Part of a small language model's weights: 0.534M parameters, learned positions.
Each number is 500 + 50 x the weight over its row's rms, rounded and kept within 0 to 999. Layers, rows and columns count from 0. Numbers have three digits each. The size before them is the row's rms in percent of the matrix's.

# v: layer 2 attention value, 64x64, rms 0.136, rows 37-56, columns 0-63
# o: layer 2 attention output (transposed), 64x64, rms 0.11, rows 37-56, columns 0-63
v37 084:469549537490609465584534523434601436518521609444400575487543486545490543456558531487453536464550383565528403490493529487517514483548424524522493546473462439538436469457540456515520475523469464
o37 082:488563548511361515637498573472461430498438484535494596604462446511523543472400515533495431467471506456509482500468498577564514637500481513483514460474478516519450534455487425536482485517533495
v38 082:436473577452532533479435457480611492452504480482442401470511551490463513560520402503457515478524569601515381557531495468517517482444503531495555486432561502497463517573465619457475531584444515
o38 081:483542488528468460512459501523384495474461523552482593497578498464560478458608499580526515430514496491519509623469447554497561502460424553606413417462489490523440448474469501453561521476573452
v39 080:484534455461530484494507495562425526519394480519495524612517520504530454539422560432497530412502527513515488485503572552558490523467442514580457435432488552399383556445515557569467484524607501
o39 072:510508451379527464520492522402449556462475485510536506560582499569510603478391507507530453462523513483468546529489445532504518527574481527527498352514554513502454394464540568405520530517554530
v40 082:450467547387547511534485596464475425412557526444477531465504539525459581529590527509524511557520497623551571523453477563546486463540441475484442531452462474489504465525487542404518536429417439
o40 080:566533516553482484572430481473447472501490495588403551533481490535497518533546447513344491479538482373493531513518564545459509560507491520533531564532514364376527542494507454492498475560511493
v41 070:446476453553476377594509521531535476408497511501480490518465440495485418416551550433548531499470503532540496591430467528445527509513561417563553511541535528596433455506432526545499415540580491
o41 073:573490462398582480477494511534567506542431534486561561451455449538505612499440490494408388422514455476442584561456511540499520488535453541496486454472498502460606554578495476535566510470466454
v42 083:430497513591555476540537527538412575417327504534530477484447456569472494520471462503504528484565500510507472490486458476479463517511540471542547507476423443448573441595614543526455556559507499
o42 082:479570435480448547552589580416486477528561547546451467483502523396469507438510539514489518453488419486451476484506555431613584448429511522530526489483580551509449438495451567413537480497529582
v43 077:517417548461513544514504507508583538460560493519394539456523581575433502399480567504585446480453467434483544545502492506444517459555435465526543615421524532520533568482515486410502501595463480
o43 075:437538543446521435515492470540463536527487511472511543632504559489530570496479482558382463497415563432496522495473566417468424499472447488558533544519556541486496393597500490573487452455447572
v44 097:495473523494506358624539443552491495577387494501399489482520548478470512397545529588604562531449491483528480555513510430486483481530474464480453569469435478537468423448503535514484492473454523
o44 087:483396471519520565564438516478550443448503431588465545464510448485473550562463370461452405463506467499509456520516600493534528513512496468515520472502575606480539560605499526448509574526451452
v45 091:566466489434573562475509427404487500508482539478530569537508477506512493423469539408544472516539459452449562515402561632429536562516533512425509515440433488416461475540551515582538490431511494
o45 089:535467502421611553427507512572555501534538400529483394528500557482558457567456442516398485552504534446505453483541525454561423505486539426575606526529572439470468529474512475520478476518460455
v46 076:437493531536497409523471478537459483560556545495450562419506531492383517444613440517513511532466509477425536498477530629561429435510461446535458540568417542443475527536436475581508497523455493
o46 079:458548475597443467489541491470568430607462445528484536477539399538446562502468496524468439434526521425540591514529526569471437486497522460498517541417374541418530493557527575494484572488516500
v47 088:412453490494492526558448558437476519399541455542398498438451583460510481538467432504508372512439571547460492491552494535449559456489565565421546488523545565474476587524514446480586486502519494
o47 084:533519486422443485404460485470588494571493597465489467483506488534585488460552549509509546588456485407517610586458471528479426591518448487437561603491483478502463495561445467477458543479464470
v48 082:516458521489490483503534596525554413434550492468426526542525526474461487492552457481475391505516500559433477549507522424515607440455532526541524550504603505384510590426426452440538471536447459
o48 074:477521542529430447487482435566617563553453494453554537527514479617547439471541492440516524430470593465482553533519480548490444530550445542451527590449482460429509487457522432550496465389521440
v49 082:506467573527503465496460441471488561472465498533503587529519484532558415487444460587563507594548581442368501446467530551468494554466501393506404444511464409497471519510515514505500554589452452
o49 081:489559526527452513337508582499523441446545481496475517445468535452489456489532453496450546405508539516505520489558558399563593424532523486517532592489548573455489508431498613434498485480490507
v50 075:517524512497515513485552434512601460459576475461417484524477497496466502543525469434433523523464477572551511443533511563517415458452424478478540430482486450519572489566526446363532538613590573
o50 078:509545475530499469508502511455366520525403504517513632586466529571473507501433615557499508519428511481501502549480549501383398562508451548485521476544429540568471498473451515518503419496473491
v51 088:488431544416556458480476622599489546520430472546501429518544509489434522465414510526458529574477506459470491507509556469442474440516527529568519538473528498468569552405493477409481630537468434
o51 074:413528488499477398543584497468607582469613528479457516559518521454469535502501517484455559554502523538382464421504523493602468424439477411573531510501540501492459475556469536476471456438532517
v52 086:441468452598514487533556510537465573492355567488568587470461486499434506447518502525547584539475554476502468570486451470566549485449516431504394587496481507527496397486521546527533554502565471
o52 072:401462493533453546585496545546520491452536478577442518458491398432526548548559482544422478503543418517454549539516557530623536470454479549541537391491537554414504501479487486405536461528490466
v53 075:437629404547494538569494541468436469530472483453480556473486450578530576487510484445560500523452558502412512413483552524576514469622499562473392505526541432447493462460489483475475475517565499
o53 067:533473526494434603527500547464551474497507426517483382529543478478510562525492611459420514561576561462501585485415457585529518470446516474433522603486405526446456544440530516491496502474439480
v54 082:473499498527543513449442575562486516455367443521594565497506545471503493540601573571429500491520479411544541480483470569464405444569469465508442450537534530477497455589568485492448484560441499
o54 085:546479563562458538514548475466574406458562512503523543564479578506461482466442467544534458537537446505424521426525437432551597530577541503473447536437460489390463430464486554511467457522488612
v55 078:476505367421517426465472548544514542467572401454497524488523455458498486588446588572521465492522564440508477455520544558480430467459501523434457509534525514543589471527551494527637536541454480
o55 076:556517581521502472439501510435581581550516589418549498530395491519523448507515502464500493640481394455532504557472493570535493425519533498519524526494475441496459519575432512472409458541411486
v56 091:567485510502585474616514522493472538543500539534511450384482478480513441399649529493592507482525450523505496475464442510560445524522540468467503458496490444546466523474521392590508465430574468
o56 087:530556491525456524601448501406574401466482559471538493447479465538478590513502479536543451487444579527473542538513494477509439565505489399402412548527510549569509506561489451408512557575445477